{
  "n_layer": 11,
  "d_model": 256,
  "n_head": 4,
  "n_kv_head": 4,
  "head_dim": 64,
  "d_mlp": 1024,
  "vocab_size": 1313,
  "activation": "relu",
  "norm": "layernorm",
  "norm_place": "pre",
  "norm_eps": 1e-05,
  "positions": "learned",
  "qk_norm": false,
  "attn_scale": 0.125,
  "bias": "all",
  "tie_embeddings": true,
  "parallel_block": false,
  "init": "normal",
  "init_std_qkv": 0.0312,
  "init_std_o": 0.0312,
  "init_std_up": 0.0312,
  "init_std_down": 0.0312,
  "optimizer": "adamw",
  "lr": 0.00125,
  "lr_mult_o": 1.65,
  "beta1": 0.9,
  "beta2": 0.99,
  "lr_head": 0.0043,
  "grad_clip": 1.0,
  "warmup_steps": 411,
  "schedule": "wsd",
  "decay_fraction": 0.784,
  "decay_shape": "linear",
  "final_lr_fraction": 0.05,
  "batch_tokens": 32768,
  "seq_len": 512,
  "doc_mask": true,
  "z_loss": 1e-05,
  "train_tokens": 142400000,
  "steps": 4346,
  "dataset": "wikipedia_en"
}
Each number is 50 + 15 x the weight over its row's rms, rounded and kept within 0 to 99. Layers, rows and columns count from 0. The size before them is the row's rms in percent of the matrix's.

# layer 6 attention query, 256x256, rms 0.0376, rows 0-27, columns 128-255
105:47 84 52 51 60 53 49 30 67 88 36 28 65 71 58 51 49 42 35 38 47 16 42 73 30 27 50 48 49 41 67 36 42 42 59 38 70 67 64 30 35 40 29 34 54 48 67 57 41 71 78 66 43 28 45 45 58 41 32 51 83 48 51 36 40 56 24 41 50 75 36 55 46 51 55 57 42 74 45 55 46 67 47 83 29 45 54 48 72 70 64 67 20 44 70 59 86 57 33 60 52 59 37 44 66 52 53 86 17 43 47 71 58 58 55 52 54 39 74 36 42 60 59 50 28 36 47 51
103:65 45 67 25 39 58 52 47 52 46 44 52 92 52 52 55 56 19 61 40 56 70 43 69 54 43 54 75 59 73 42 43 52 52 54 60 49 57 63 37 33 73 55 41 36 30 59 62 71 17 41 82 45 45 53 60 56 66 60 65 26 29 76 68 87 81 80 23 51 55 57 58 71 52 53 63 57 44 57 40 34 31 18 43 52 39 32 29 47 71 51 46 44 30 26 49 64 47 35 63 66 25 28 31 27 45 52 63 66 56 56 44 57 50 47 45 46 35 35 68 38 36 51 22 43 22 68 34
097:36 62 41 62 54 27 45 41 53 61 45 30 37 28 47 58 61 38 67 39 35 44 25 29 47 43 68 64 44 18 59 45 56 55 56 47 66 51 37 85 68 76 64 57 55 59 31 33 39 41 56 66 62 50 26 44 55 41 40 47 31 37 59 57 41 27 44 48 52 40 36 42 27 18 53 31 56 33 51 82 61 51 67 72 53 64 63 43 48 81 71 60 43 87 35 67 37 58 58 32 25 15 66 57 76 55 48 59 47 43 41 49 67 35 43 30 66 41 56 29 49 76 33 53 53 86 48 66
098:37 59 29 41 58 38 46 50 79 66 47 40 70 65 42 45 53 53 82 52 39 48 54 62 68 31 81 99 49 50 64 47 69 52 58 50 32 53 20 56 23 63 45 59 50 49 47 56 43 22 50 55 80 63 60 49 36 57 44 64 24 38 76 59 51 41 57 43 63 36 34 60 30 23 54 20 71 57 35 41 54 77 51 47 55 40 57 35 31 40 68 48 68 58 42 46 41 66 48 31 31 16 74 61 52 84 54 63 63 34 51 74 38 39 69 35 42 47 36 39 53 68 73 35 48 40 52 49
121:40 89 43 48 45 36 87 68 59 78 43 43 70 60 66 38 29 54 35 43 47 73 43 61 49 30 57 51 59 51 59 62 55 55 60 60 34 57 61 39 18 50 32 23 39 39 59 66 44 26 64 76 17 34 64 39 54 58 45 44 57 60 59 53 51 51 34 44 30 51 52 62 27 33 49 53 59 60 50 47 58 61 51 78 52 63 59 57 53 51 74 53 34 56 57 58 58 67 32 69 53 69 20 74 35 45 65 89 39 83 60 77 58 53 58 62 42 46 80 34 44 65 45 24 25 25 38 54
100:77 61 68 71 31 19 75 62 24 69 62 66 44 43 65 32 37 60 40 53 55 99 35 55 55 63 41 24 65 54 39 78 46 31 36 40 55 34 46 45 49 58 30 54 39 32 74 51 49 56 43 46 25 43 73 46 40 26 33 50 54 61 59 47 46 45 61 63 30 58 58 44 16 48 32 51 58 23 45 54 62 49 45 68 36 80 61 53 35 65 38 76 46 56 45 56 28 37 47 67 52 57 28 63 51 44 43 62 38 59 43 61 39 46 49 48 41 66 65 53 75 46 52 48 76 70 41 41
100:51 41 77 63 51 42 50 50 46 45 42 49 43 39 60 36 51 60 40 85 41 24 59 68 40 39 35 22 45 56 25 22 75 53 54 51 58 48 64 62 69 53 55 75 41 58 44 39 60 70 53 52 35 65 85 56 38 40 56 46 61 31 40 40 39 77 57 61 56 45 47 26 79 55 45 48 44 56 12 19 51 64 37 28 39 65 15 53 39 50 39 56 71 54 62 41 42 36 58 24 67 25 43 60 51 66 69 34 44 39 33 47 26 39 40 54 29 77 11 57 51 55 57 86 72 73 33 52
098:56 42 67 54 41 64 61 34 47 58 51 42 71 51 53 23 40 65 37 73 44 45 38 66 43 46 42 22 61 67 48 35 75 27 56 53 18 42 54 17 49 41 47 35 46 50 70 58 47 43 51 42 31 55 81 54 51 32 81 48 72 37 43 74 44 77 60 37 47 67 36 60 62 55 50 78 64 51 41 44 49 55 40 78 51 69 30 58 66 31 42 64 42 49 70 58 59 47 50 47 45 40 40 46 43 53 53 53 59 46 32 47 51 61 59 44 29 78 44 64 39 44 46 41 37 59 48 44
099:50 42 61 55 43 41 63 39 51 52 34 47 52 30 42 30 49 55 18 54 52 71 36 20 52 72 49 68 66 57 48 61 55 53 84 62 41 30 81 70 40 82 64 49 53 53 46 60 60 02 48 79 35 50 49 41 58 46 56 31 43 56 82 70 36 53 57 45 55 61 51 56 32 56 32 50 64 48 38 81 32 50 45 27 68 77 52 53 47 68 46 30 68 68 44 60 53 73 42 38 41 44 52 47 48 39 40 49 83 83 55 37 46 63 38 64 49 56 59 30 34 67 29 49 60 65 11 51
095:46 57 35 60 39 25 71 78 48 53 56 80 50 26 40 44 53 72 46 53 51 78 50 63 69 66 33 60 26 54 46 67 52 65 51 29 53 36 48 71 57 49 59 66 47 49 34 55 41 53 56 49 43 63 64 43 41 46 48 57 38 62 45 51 22 23 42 59 47 46 45 51 16 49 31 35 44 55 36 52 58 68 31 46 74 62 38 61 27 50 66 40 53 61 65 61 26 49 27 47 57 35 56 65 47 58 61 48 44 37 52 73 33 47 48 58 27 74 63 24 60 71 48 81 78 57 43 51
081:55 44 47 52 41 41 16 40 56 44 58 39 65 50 22 71 49 51 67 49 34 29 33 46 60 53 56 55 49 79 36 57 55 28 68 49 40 50 46 40 56 67 50 41 66 56 54 52 55 18 68 60 54 51 36 48 56 61 67 37 41 50 51 92 62 52 56 17 64 39 44 75 44 32 44 61 67 43 79 61 49 26 67 82 39 59 62 56 68 40 39 55 55 57 26 56 60 76 43 29 50 56 34 40 45 50 42 70 79 54 55 38 72 64 69 34 81 35 50 68 24 75 56 06 41 43 50 56
081:34 20 38 53 52 52 52 47 32 49 44 33 46 39 67 27 55 49 34 49 40 28 51 40 29 43 68 23 31 55 47 29 37 59 63 57 27 67 48 17 63 34 53 48 56 80 60 50 63 67 57 62 29 24 34 52 43 37 53 49 37 35 53 40 52 61 59 13 62 72 52 54 55 62 26 61 91 66 52 77 55 38 76 65 49 29 52 49 71 33 56 75 39 52 56 74 60 68 36 44 37 47 72 46 65 59 40 59 60 32 16 54 48 63 63 41 59 41 53 36 46 56 33 68 56 77 35 64
104:43 78 54 68 52 54 61 27 66 57 37 48 40 54 33 36 75 51 40 65 58 77 37 65 59 74 31 93 47 61 67 67 57 51 56 39 57 37 56 75 57 58 71 48 40 42 41 52 39 48 43 55 64 60 49 44 52 23 47 39 44 51 53 44 34 36 61 50 49 37 57 61 42 57 31 61 45 72 69 67 33 48 43 36 60 84 55 57 53 51 27 23 61 42 33 71 38 66 42 30 39 61 38 34 45 33 55 56 88 71 54 55 36 65 66 81 77 63 48 58 55 48 48 50 38 35 49 21
101:58 59 60 56 60 62 54 56 23 30 35 45 54 61 34 51 37 79 52 77 71 51 48 70 61 76 45 47 82 65 35 72 50 35 31 51 45 28 68 33 44 24 27 46 47 44 34 49 48 56 32 38 45 60 68 45 46 70 60 42 63 58 65 54 54 52 55 46 29 49 44 61 55 71 73 51 48 67 51 26 61 53 52 41 59 64 36 71 58 24 41 30 65 67 67 30 66 46 38 53 91 68 49 54 00 41 68 55 68 59 62 36 56 25 52 82 55 43 58 64 41 42 69 42 36 41 68 66
106:56 41 84 42 40 33 63 41 33 64 53 63 63 41 92 14 40 38 46 66 56 68 64 83 29 67 27 22 42 49 53 57 64 37 61 60 40 38 44 30 47 47 51 60 11 50 64 48 46 64 18 50 22 50 85 50 77 39 51 76 57 32 64 61 72 61 43 32 40 30 41 65 30 64 63 64 63 60 45 65 63 35 50 68 63 62 39 39 65 65 49 53 45 55 52 70 62 47 57 46 37 56 45 40 84 36 46 69 44 45 40 58 34 76 60 35 43 56 36 48 66 44 23 65 68 32 42 46
097:50 58 39 63 56 26 62 65 41 52 58 37 57 54 45 37 40 52 52 26 39 88 61 52 79 67 54 54 51 43 31 55 61 55 37 50 33 37 31 60 38 78 69 62 26 38 31 41 50 25 40 47 54 89 67 41 32 44 40 54 23 68 57 60 45 37 56 72 62 12 76 49 31 38 40 30 39 34 50 62 48 59 35 24 54 63 58 50 39 54 55 45 85 37 34 48 08 32 42 40 22 25 47 56 41 72 47 16 72 58 62 31 49 53 40 49 51 78 50 55 56 52 53 48 66 71 39 45
113:61 34 73 24 45 64 48 27 45 36 46 57 54 67 34 50 52 34 37 48 57 42 64 37 53 49 62 75 42 53 28 42 49 41 50 70 42 53 59 35 67 34 69 41 41 60 54 61 79 42 38 57 40 41 41 55 72 29 50 35 46 21 54 51 61 86 59 34 56 62 45 33 63 63 44 41 49 49 52 46 46 24 19 31 52 46 23 51 60 62 47 73 46 34 25 24 74 28 55 47 60 57 47 14 54 65 47 29 65 50 31 34 36 52 47 52 61 59 33 59 48 46 56 55 68 56 44 48
094:46 93 64 51 47 66 50 63 35 61 60 73 47 63 50 48 40 63 42 34 59 48 53 79 80 23 37 64 39 60 49 58 49 57 34 17 45 55 44 57 54 50 32 51 43 36 45 40 33 64 49 50 58 47 64 56 33 50 54 40 62 58 29 18 53 43 52 90 36 43 57 50 59 58 29 63 12 61 55 14 59 56 26 33 47 60 17 78 29 50 46 41 55 51 57 49 43 48 32 58 61 53 44 64 15 58 62 40 56 28 65 75 32 26 48 78 29 77 62 40 60 37 71 43 70 41 59 34
086:57 32 62 40 35 56 58 55 28 49 42 69 77 32 45 59 37 69 61 45 60 51 41 51 86 54 70 71 81 60 28 53 70 61 74 43 40 33 57 59 42 82 62 48 27 32 32 40 40 23 30 63 51 82 80 46 32 43 71 46 34 48 54 60 55 53 75 58 60 48 40 65 33 51 48 51 37 42 36 55 50 64 35 31 61 56 39 47 28 56 46 40 74 49 48 55 28 67 38 42 52 25 40 55 12 68 64 33 58 48 77 35 26 37 34 62 31 55 54 41 30 57 50 56 61 52 57 52
087:39 53 53 49 41 51 36 33 56 53 51 31 32 72 34 48 63 43 56 44 53 36 60 45 26 54 55 39 36 46 67 46 34 29 50 67 44 78 45 33 61 24 54 16 60 73 81 64 48 62 47 53 41 38 38 52 75 42 43 31 67 54 25 52 43 45 19 42 47 69 54 42 68 61 67 54 74 68 76 56 49 07 66 73 40 40 53 56 65 44 29 73 31 28 52 61 84 35 47 50 53 70 44 17 76 38 47 62 48 50 37 52 51 68 67 34 70 41 48 57 57 64 32 46 33 30 34 54
105:55 30 48 49 57 66 21 58 67 24 65 65 45 49 53 62 53 44 72 50 65 26 46 65 49 67 75 59 50 55 46 33 55 56 43 44 60 64 35 57 56 45 59 63 72 57 30 41 70 56 55 57 74 63 38 62 51 81 48 49 40 38 48 43 73 61 69 30 57 47 68 36 89 59 48 49 44 33 34 47 42 40 30 23 44 22 19 35 53 56 38 48 58 62 38 26 54 50 61 55 63 40 53 36 33 36 40 43 60 36 40 27 47 29 45 70 55 34 21 85 67 43 63 57 61 44 76 61
106:25 26 33 52 56 50 58 90 34 36 61 67 41 44 47 46 44 48 24 33 56 77 56 54 87 72 47 71 37 68 51 54 75 65 56 44 23 58 30 62 40 59 53 62 27 39 26 48 28 22 41 55 64 54 48 45 51 66 36 52 31 71 54 69 81 38 43 67 35 19 71 65 38 30 26 47 38 30 56 66 69 65 64 19 96 33 31 58 30 27 56 38 53 66 44 63 18 67 28 50 41 29 64 57 42 68 26 60 48 49 70 55 56 31 34 52 38 53 59 28 49 65 53 34 63 79 45 43
102:37 60 55 55 64 56 12 52 52 32 65 51 50 48 49 47 39 65 74 32 66 52 64 73 80 53 61 62 63 51 59 54 61 54 21 40 63 72 31 56 29 38 42 61 55 50 36 59 51 63 55 26 70 71 47 53 39 78 34 46 46 53 09 39 64 53 34 60 53 46 76 40 84 44 75 46 36 54 62 49 55 53 58 30 35 49 36 72 63 36 53 33 42 41 60 38 44 44 46 42 75 54 46 49 31 50 44 39 53 46 55 35 44 48 45 56 59 45 50 63 50 40 79 38 43 32 77 43
101:65 60 61 66 56 42 48 62 44 42 51 60 24 45 52 45 56 56 43 52 47 56 45 64 57 33 66 12 47 41 43 35 56 28 37 76 50 59 81 39 44 29 28 43 58 61 51 69 55 61 52 34 30 49 49 44 57 57 27 36 75 72 33 35 43 56 42 55 35 69 62 35 66 59 59 45 50 54 42 33 65 45 49 63 31 45 42 69 82 38 56 75 41 60 55 39 60 32 29 79 84 67 19 57 29 51 30 44 41 61 53 37 51 52 35 46 58 48 63 55 55 38 57 61 46 43 43 63
095:51 39 30 43 59 39 24 66 61 54 27 46 61 45 55 53 39 49 80 38 48 16 63 92 50 53 49 53 34 38 81 46 71 41 57 50 57 63 32 36 28 48 30 51 54 51 43 52 49 47 58 63 74 43 40 54 56 67 58 61 46 17 55 47 61 54 54 26 66 39 51 56 55 21 75 47 84 57 43 49 68 49 54 96 62 23 54 39 47 40 77 71 40 51 59 56 62 77 59 32 54 32 55 48 68 63 51 71 33 42 40 76 68 42 73 38 36 33 40 33 43 53 46 25 47 49 85 59
131:43 49 42 74 57 34 66 53 41 75 56 63 64 37 61 27 51 69 31 51 24 53 46 68 40 52 26 34 38 32 49 54 60 19 54 61 47 32 35 30 44 33 36 46 34 50 58 42 40 50 55 62 24 39 65 44 41 39 54 60 67 42 64 50 44 38 42 40 50 52 44 54 22 41 52 41 69 48 41 66 68 62 77 95 59 55 68 58 54 34 72 67 43 56 87 58 53 65 34 37 20 61 53 79 65 40 40 88 24 62 41 75 54 48 63 32 31 58 70 22 44 80 22 51 41 55 41 65
108:54 55 55 57 66 43 47 40 35 55 39 54 52 56 71 37 29 67 35 71 57 32 43 77 48 38 22 25 62 54 53 50 43 31 53 46 45 39 64 17 39 27 31 49 41 45 65 46 15 67 65 37 39 51 68 47 44 41 55 68 95 49 33 24 38 39 48 56 49 51 48 56 57 40 52 74 58 65 49 34 70 53 75 78 45 41 42 77 68 29 47 61 39 51 99 63 53 70 51 47 56 62 36 68 56 54 50 78 34 47 57 69 48 69 62 62 42 55 55 47 47 46 43 49 30 46 48 48
092:52 59 47 57 78 70 77 54 53 50 49 31 53 37 56 39 38 48 55 75 59 41 41 58 52 26 49 35 93 23 24 29 87 42 47 78 46 51 50 61 53 69 42 50 41 38 26 48 30 59 65 64 48 62 59 44 30 35 57 65 63 57 37 39 18 52 63 56 48 49 42 45 50 39 42 35 34 39 26 27 57 77 59 51 52 57 30 53 43 65 52 65 65 67 78 51 23 42 59 53 38 25 45 79 25 62 54 42 50 51 34 36 37 58 46 48 54 67 51 63 44 32 58 64 27 79 43 46
# layer 6 attention key, 256x256, rms 0.0361, rows 0-26, columns 128-255
107:34 25 52 54 73 51 67 57 50 53 52 23 62 72 66 20 52 29 29 65 41 45 76 66 47 09 46 31 60 45 50 15 63 31 39 45 49 67 29 40 57 62 50 52 51 46 57 31 33 71 31 43 56 65 45 47 41 50 32 81 45 47 43 37 39 48 41 50 65 38 60 38 51 37 30 41 59 52 43 58 86 59 70 67 61 48 70 35 68 50 44 74 56 80 82 53 67 43 28 49 38 37 74 58 57 91 50 56 29 71 53 64 61 52 74 58 69 51 62 57 61 53 44 68 25 81 30 32
107:53 48 50 26 53 58 52 49 36 50 59 67 69 47 36 44 76 05 68 64 51 39 29 79 37 79 65 61 69 37 50 60 26 53 40 60 63 35 26 45 70 57 73 35 50 56 54 35 61 50 55 62 63 41 48 45 52 58 39 23 56 53 41 66 73 58 73 40 49 53 34 50 58 52 74 61 53 14 21 69 49 39 45 44 48 46 40 30 36 37 44 65 42 20 24 42 55 43 61 57 25 43 47 25 37 36 48 63 47 32 45 57 51 53 50 43 43 67 43 50 57 37 52 55 50 31 74 59
100:69 66 53 68 46 50 43 22 69 40 60 56 33 57 70 44 70 56 50 35 48 54 59 52 57 29 44 61 42 39 61 79 56 56 74 53 30 61 78 67 55 38 41 74 67 50 57 54 65 33 79 50 31 47 43 80 54 46 47 71 19 23 47 48 41 36 45 61 62 75 27 48 33 40 65 65 51 75 55 48 34 45 60 31 63 57 70 63 16 53 35 26 31 73 42 22 42 48 82 38 48 34 46 37 68 63 71 70 62 48 62 72 55 39 50 56 26 53 59 35 39 73 41 52 84 65 61 50
101:51 61 64 37 45 28 60 55 57 55 64 46 77 55 73 28 57 59 57 40 40 34 82 79 63 58 73 47 32 47 53 57 39 42 53 50 66 55 36 51 74 28 51 53 46 18 31 28 49 30 54 37 54 50 53 60 47 41 43 55 21 25 73 43 64 37 37 71 80 62 42 53 62 38 55 59 43 56 42 66 51 50 39 42 36 51 60 53 33 53 40 50 37 79 73 62 60 17 59 50 36 36 58 39 61 68 45 85 59 33 62 63 43 64 55 59 33 56 30 17 46 82 85 31 83 73 65 53
108:39 42 45 42 51 34 55 80 53 64 48 29 62 65 44 20 63 43 15 65 39 43 82 39 62 26 60 34 28 47 59 25 63 59 30 49 54 59 39 50 41 57 39 38 49 51 47 30 41 38 12 55 58 55 35 39 20 54 56 38 59 47 43 54 48 51 27 54 71 48 86 64 60 43 44 43 54 44 39 60 66 42 47 56 57 39 57 38 65 48 50 82 53 77 68 59 80 33 26 41 34 44 65 50 36 95 57 51 26 63 79 54 41 42 74 46 62 57 53 42 57 48 46 42 32 79 15 48
101:43 43 55 38 37 29 59 74 41 73 51 79 55 49 52 31 42 60 22 40 51 60 75 31 51 31 55 61 37 51 48 47 46 34 31 28 37 40 54 47 25 67 39 35 32 31 44 39 33 28 57 50 42 37 81 26 46 33 75 49 54 61 45 54 59 51 41 29 45 64 92 61 39 50 37 44 49 56 36 54 54 55 64 57 60 61 54 43 54 69 69 57 39 48 74 48 49 69 45 29 40 57 54 66 47 69 50 77 11 74 30 54 59 32 72 50 45 50 59 53 76 42 44 34 60 79 09 47
098:53 44 76 47 23 28 51 42 64 68 73 59 46 33 94 64 35 88 57 64 47 51 58 84 43 51 44 14 48 44 30 44 69 31 62 53 54 52 56 61 37 57 86 63 58 38 46 51 65 52 66 38 37 38 96 39 70 29 44 59 43 43 67 56 55 51 69 47 55 32 30 28 27 53 67 75 50 62 46 32 48 28 64 51 27 54 41 61 56 62 50 42 53 51 56 49 52 51 51 41 76 48 24 71 41 52 38 38 55 53 53 32 62 60 47 45 36 63 20 50 50 47 72 46 73 49 67 54
100:22 42 48 46 34 38 54 62 47 66 73 54 62 49 35 35 43 45 40 57 24 53 59 43 60 31 40 39 47 34 31 38 68 12 50 47 64 37 55 40 47 80 55 46 32 43 73 29 46 18 53 52 45 49 85 11 41 20 54 29 67 45 66 40 71 70 69 35 42 62 53 85 22 59 42 60 78 53 31 52 90 62 68 57 44 43 55 35 49 59 51 68 75 47 63 81 63 58 43 47 57 50 36 75 40 64 40 48 71 54 40 36 67 62 67 45 55 71 35 57 55 35 51 46 38 70 35 60
102:45 45 34 51 26 38 25 45 56 45 24 56 36 56 46 33 49 63 41 38 37 69 67 40 47 27 37 55 31 51 43 67 39 76 57 56 53 34 68 68 39 74 56 34 83 68 90 72 75 37 40 70 61 39 36 65 42 31 51 35 57 47 43 61 44 38 39 34 49 86 60 61 31 69 74 63 50 67 41 59 30 57 51 42 55 64 47 53 20 53 54 66 75 81 42 43 64 41 45 45 56 57 43 38 34 54 68 51 57 57 68 38 43 04 73 38 37 51 43 27 54 37 48 52 69 40 38 74
094:50 50 51 50 22 36 61 79 60 53 46 51 65 54 63 38 29 99 32 48 45 48 93 42 66 41 65 33 33 59 50 58 56 68 38 42 45 59 54 50 61 53 36 38 61 24 55 55 56 40 27 57 33 36 69 61 14 50 79 61 43 51 60 56 44 47 26 54 51 60 79 54 42 67 32 44 28 49 53 33 42 49 23 60 59 55 40 50 44 63 68 68 43 78 62 72 48 33 46 36 62 48 74 51 45 85 57 66 39 52 50 38 52 44 74 52 43 28 32 19 52 60 61 44 96 62 33 50
081:55 41 44 70 51 71 30 38 33 43 66 54 56 38 25 61 46 28 58 41 46 49 45 40 52 64 39 76 46 46 41 76 30 47 58 56 41 28 58 44 59 29 49 42 80 54 61 59 54 33 66 37 52 69 35 61 49 36 34 19 59 40 45 27 49 48 63 38 59 75 49 71 25 47 71 58 61 40 50 66 64 50 52 41 54 65 47 62 35 28 39 42 66 40 42 33 35 65 61 46 49 65 38 18 64 23 49 54 97 34 77 74 51 63 63 28 48 69 63 41 23 42 54 61 49 45 47 58
083:32 60 52 53 35 43 48 47 69 56 50 39 54 68 63 52 52 24 33 50 29 61 47 41 56 53 62 35 50 50 61 59 44 38 75 48 50 73 76 62 41 68 70 43 77 62 72 31 67 54 50 38 22 47 52 48 86 41 44 63 26 51 54 53 79 64 57 29 70 40 15 54 41 78 36 45 71 78 34 74 57 46 58 59 27 28 51 29 55 38 37 35 51 60 42 53 49 44 10 45 54 50 17 62 37 62 52 45 65 50 37 52 50 57 48 71 77 55 38 49 42 46 62 63 42 39 57 50
107:37 50 31 58 55 80 41 43 71 43 44 28 53 84 46 27 63 49 51 51 49 35 51 40 82 61 43 68 52 49 45 67 54 61 37 64 44 41 81 32 25 42 43 30 56 49 30 54 40 53 28 55 82 49 24 39 17 61 33 63 50 46 60 36 44 34 63 57 59 49 98 66 41 47 59 39 40 68 49 54 32 62 53 30 29 62 69 62 38 54 46 59 52 60 56 77 63 50 54 31 75 37 73 37 47 45 62 41 90 67 96 39 56 44 79 72 55 54 44 30 40 25 49 65 37 60 34 53
103:32 39 55 61 55 53 30 52 13 30 49 38 48 40 28 65 46 70 44 61 54 45 27 46 64 60 45 55 71 56 41 48 47 33 15 69 49 29 40 45 29 51 30 53 42 61 54 53 61 36 30 39 58 51 39 29 32 60 56 34 93 68 43 52 27 51 48 39 30 38 62 64 58 58 64 41 38 31 64 27 55 62 20 58 56 60 31 57 65 29 66 61 65 72 53 44 53 57 45 40 42 65 82 45 48 26 41 48 47 68 72 27 30 55 64 54 74 27 75 51 46 54 55 42 18 51 38 70
106:48 52 44 33 45 37 77 64 42 65 72 54 61 51 63 18 48 46 19 76 24 63 50 67 48 39 28 21 37 62 43 31 59 56 55 61 56 52 44 40 42 61 41 31 23 67 44 40 58 38 40 46 39 52 78 38 45 32 62 58 45 35 54 45 87 46 59 23 47 52 44 67 55 57 69 71 59 55 49 52 83 38 58 77 50 53 53 57 56 29 42 67 57 63 78 66 54 48 54 38 48 44 33 61 43 45 68 68 48 52 39 51 57 53 35 70 49 66 22 67 62 32 54 54 47 72 35 41
096:45 59 50 48 34 50 30 33 61 53 58 64 52 42 50 56 45 81 59 24 37 52 62 49 72 57 64 70 35 62 55 77 53 51 37 23 61 47 58 64 39 56 44 40 39 32 27 52 52 38 63 64 70 38 67 43 45 49 63 32 46 19 67 73 52 46 26 66 44 52 62 67 49 44 62 53 35 60 67 48 17 66 15 43 44 47 52 62 43 69 57 47 35 40 31 54 37 51 54 35 64 57 29 21 44 50 59 57 55 39 38 35 61 42 43 49 10 26 29 44 62 60 41 15 78 34 57 39
104:50 57 56 47 62 58 51 20 53 45 59 55 33 49 18 64 68 26 63 59 45 52 20 49 46 59 55 70 75 20 39 66 38 34 59 51 50 43 56 49 43 46 58 48 55 81 57 61 68 55 55 49 35 58 50 67 90 40 20 35 42 64 52 63 62 58 66 34 26 50 02 47 47 56 51 52 51 63 25 48 50 40 53 28 34 47 28 63 64 38 46 39 46 36 23 34 40 61 49 50 59 41 29 31 55 32 38 53 74 42 24 31 43 57 45 45 50 60 35 71 54 44 62 51 58 00 83 50
096:55 28 54 41 45 44 53 77 57 55 44 43 58 55 44 48 35 88 46 41 65 32 78 41 40 34 60 49 59 36 48 35 71 55 30 43 60 56 31 29 64 52 55 52 27 22 31 52 50 71 39 40 53 43 61 53 22 51 52 73 51 59 46 46 52 52 44 76 43 38 88 19 55 45 39 35 35 20 33 20 47 54 37 43 46 50 44 31 66 59 68 64 42 69 79 64 81 46 53 56 62 55 82 51 38 66 39 56 29 57 67 52 53 60 51 44 45 24 52 34 59 50 70 43 54 75 42 47
085:55 25 50 23 12 22 32 32 29 38 37 62 66 57 43 64 30 95 56 51 48 55 47 64 69 38 63 41 25 42 46 58 49 46 50 49 64 25 43 36 63 69 56 39 49 29 46 69 62 16 51 57 54 39 64 48 25 46 78 40 59 39 62 68 57 58 57 54 47 57 51 67 48 59 76 62 41 41 43 41 34 59 33 57 60 62 34 51 27 58 52 69 42 64 58 45 38 54 63 55 37 44 63 33 32 53 60 71 58 44 52 46 58 35 73 34 01 29 26 25 23 60 57 43 78 62 57 68
087:44 56 39 51 68 82 45 49 30 47 48 25 37 43 40 57 53 19 44 64 51 53 42 37 26 63 42 55 79 38 57 39 40 34 51 57 49 68 59 51 38 39 46 60 68 85 52 33 52 57 54 62 42 69 48 57 60 52 24 49 69 62 62 39 58 52 37 35 49 41 38 42 44 43 43 57 75 61 36 63 80 50 78 57 46 39 59 58 61 27 35 22 43 32 49 61 57 60 39 55 48 48 18 41 59 42 54 29 61 39 44 61 51 62 20 63 72 86 52 70 49 28 55 73 21 19 38 33
104:66 60 56 70 45 53 53 16 34 43 60 65 34 30 48 86 50 58 90 50 66 51 20 75 41 73 50 61 80 51 45 60 40 53 54 51 60 37 38 51 60 40 72 59 70 62 58 64 61 72 75 48 47 47 46 59 77 62 32 35 54 61 48 58 47 54 78 53 37 51 22 22 57 61 61 57 48 16 48 44 51 32 37 45 30 72 33 61 48 38 46 25 53 31 34 48 18 56 51 57 50 45 45 39 50 02 35 44 45 11 39 58 44 54 35 49 40 51 58 67 42 55 62 57 67 20 79 55
106:65 47 46 32 24 25 50 53 64 49 24 47 31 62 42 43 52 87 60 31 39 47 61 15 56 55 46 69 26 73 79 65 53 79 50 25 51 41 55 60 56 51 34 47 60 38 38 52 49 48 26 51 60 42 34 58 44 57 48 44 52 55 59 41 60 53 25 40 42 53 58 57 64 58 66 61 30 54 63 45 40 60 27 40 60 43 36 28 35 59 46 60 58 57 29 27 54 27 48 51 73 64 36 46 38 68 74 66 59 30 49 53 52 45 50 34 37 28 33 26 54 59 67 24 66 50 58 56
107:50 57 65 50 64 59 28 25 19 44 57 48 38 28 36 96 51 59 60 45 69 47 36 76 45 65 36 71 75 63 65 57 61 64 27 35 69 57 28 52 49 18 41 76 49 51 10 44 44 66 50 42 64 52 41 51 42 74 29 27 55 59 42 38 33 43 42 71 48 34 65 25 63 33 43 43 28 24 68 49 53 37 37 48 42 59 52 55 70 38 48 19 29 32 49 45 35 44 54 41 60 63 69 41 48 27 26 48 68 31 46 58 36 75 31 49 42 44 53 66 58 48 54 55 48 33 70 45
105:26 56 71 65 59 42 52 67 31 57 61 47 37 34 36 69 43 28 22 52 21 60 44 52 49 42 34 30 60 64 53 21 61 23 17 47 57 52 31 55 32 41 33 63 46 76 26 51 61 54 37 39 35 72 56 47 62 60 48 38 54 90 48 47 39 42 57 50 22 34 60 35 49 70 22 17 39 62 59 58 61 59 51 47 54 44 35 59 66 57 72 44 60 45 39 54 57 32 25 41 55 63 40 67 50 44 14 26 37 67 51 35 36 54 54 30 78 55 76 68 55 39 34 58 22 35 29 45
096:51 61 56 53 62 51 81 66 53 49 51 53 61 45 51 49 70 56 52 60 48 33 54 79 55 52 41 40 40 67 80 38 64 44 62 52 59 56 44 70 80 19 53 56 44 41 25 35 46 51 58 33 57 47 57 50 43 58 13 53 26 37 55 36 59 55 42 47 70 64 30 43 57 47 61 63 67 39 62 63 91 44 50 55 37 47 60 50 53 33 43 57 42 48 40 40 50 30 66 52 34 35 56 32 59 72 47 55 46 36 51 67 42 72 25 40 38 55 37 51 47 73 68 60 52 79 76 38
128:23 37 47 48 43 30 72 72 52 60 51 48 60 49 63 04 43 53 10 49 32 68 84 36 59 32 44 49 33 62 57 25 61 30 52 55 35 48 52 63 55 57 33 46 43 40 68 44 48 32 37 49 37 42 65 31 24 25 73 63 37 30 53 48 47 48 37 42 63 54 64 85 38 55 43 49 60 63 59 64 68 53 57 65 63 49 62 37 60 47 51 70 53 75 69 60 45 47 22 39 32 46 57 76 52 77 52 56 34 69 46 39 52 48 80 44 44 45 47 49 49 57 43 41 39 92 18 49
109:13 37 58 45 51 27 62 83 42 44 54 44 72 66 60 39 36 55 21 57 26 46 56 45 57 40 33 28 45 68 70 13 81 28 50 48 48 51 34 44 36 69 30 56 36 50 44 33 31 49 45 33 53 64 60 26 21 44 59 62 62 45 51 26 47 52 53 60 51 31 73 65 56 49 30 49 50 58 71 41 84 50 65 51 60 44 56 35 69 42 50 75 66 62 81 60 57 44 34 53 39 34 52 77 51 84 45 48 42 78 62 49 53 66 71 51 68 43 44 59 46 37 42 50 07 88 16 43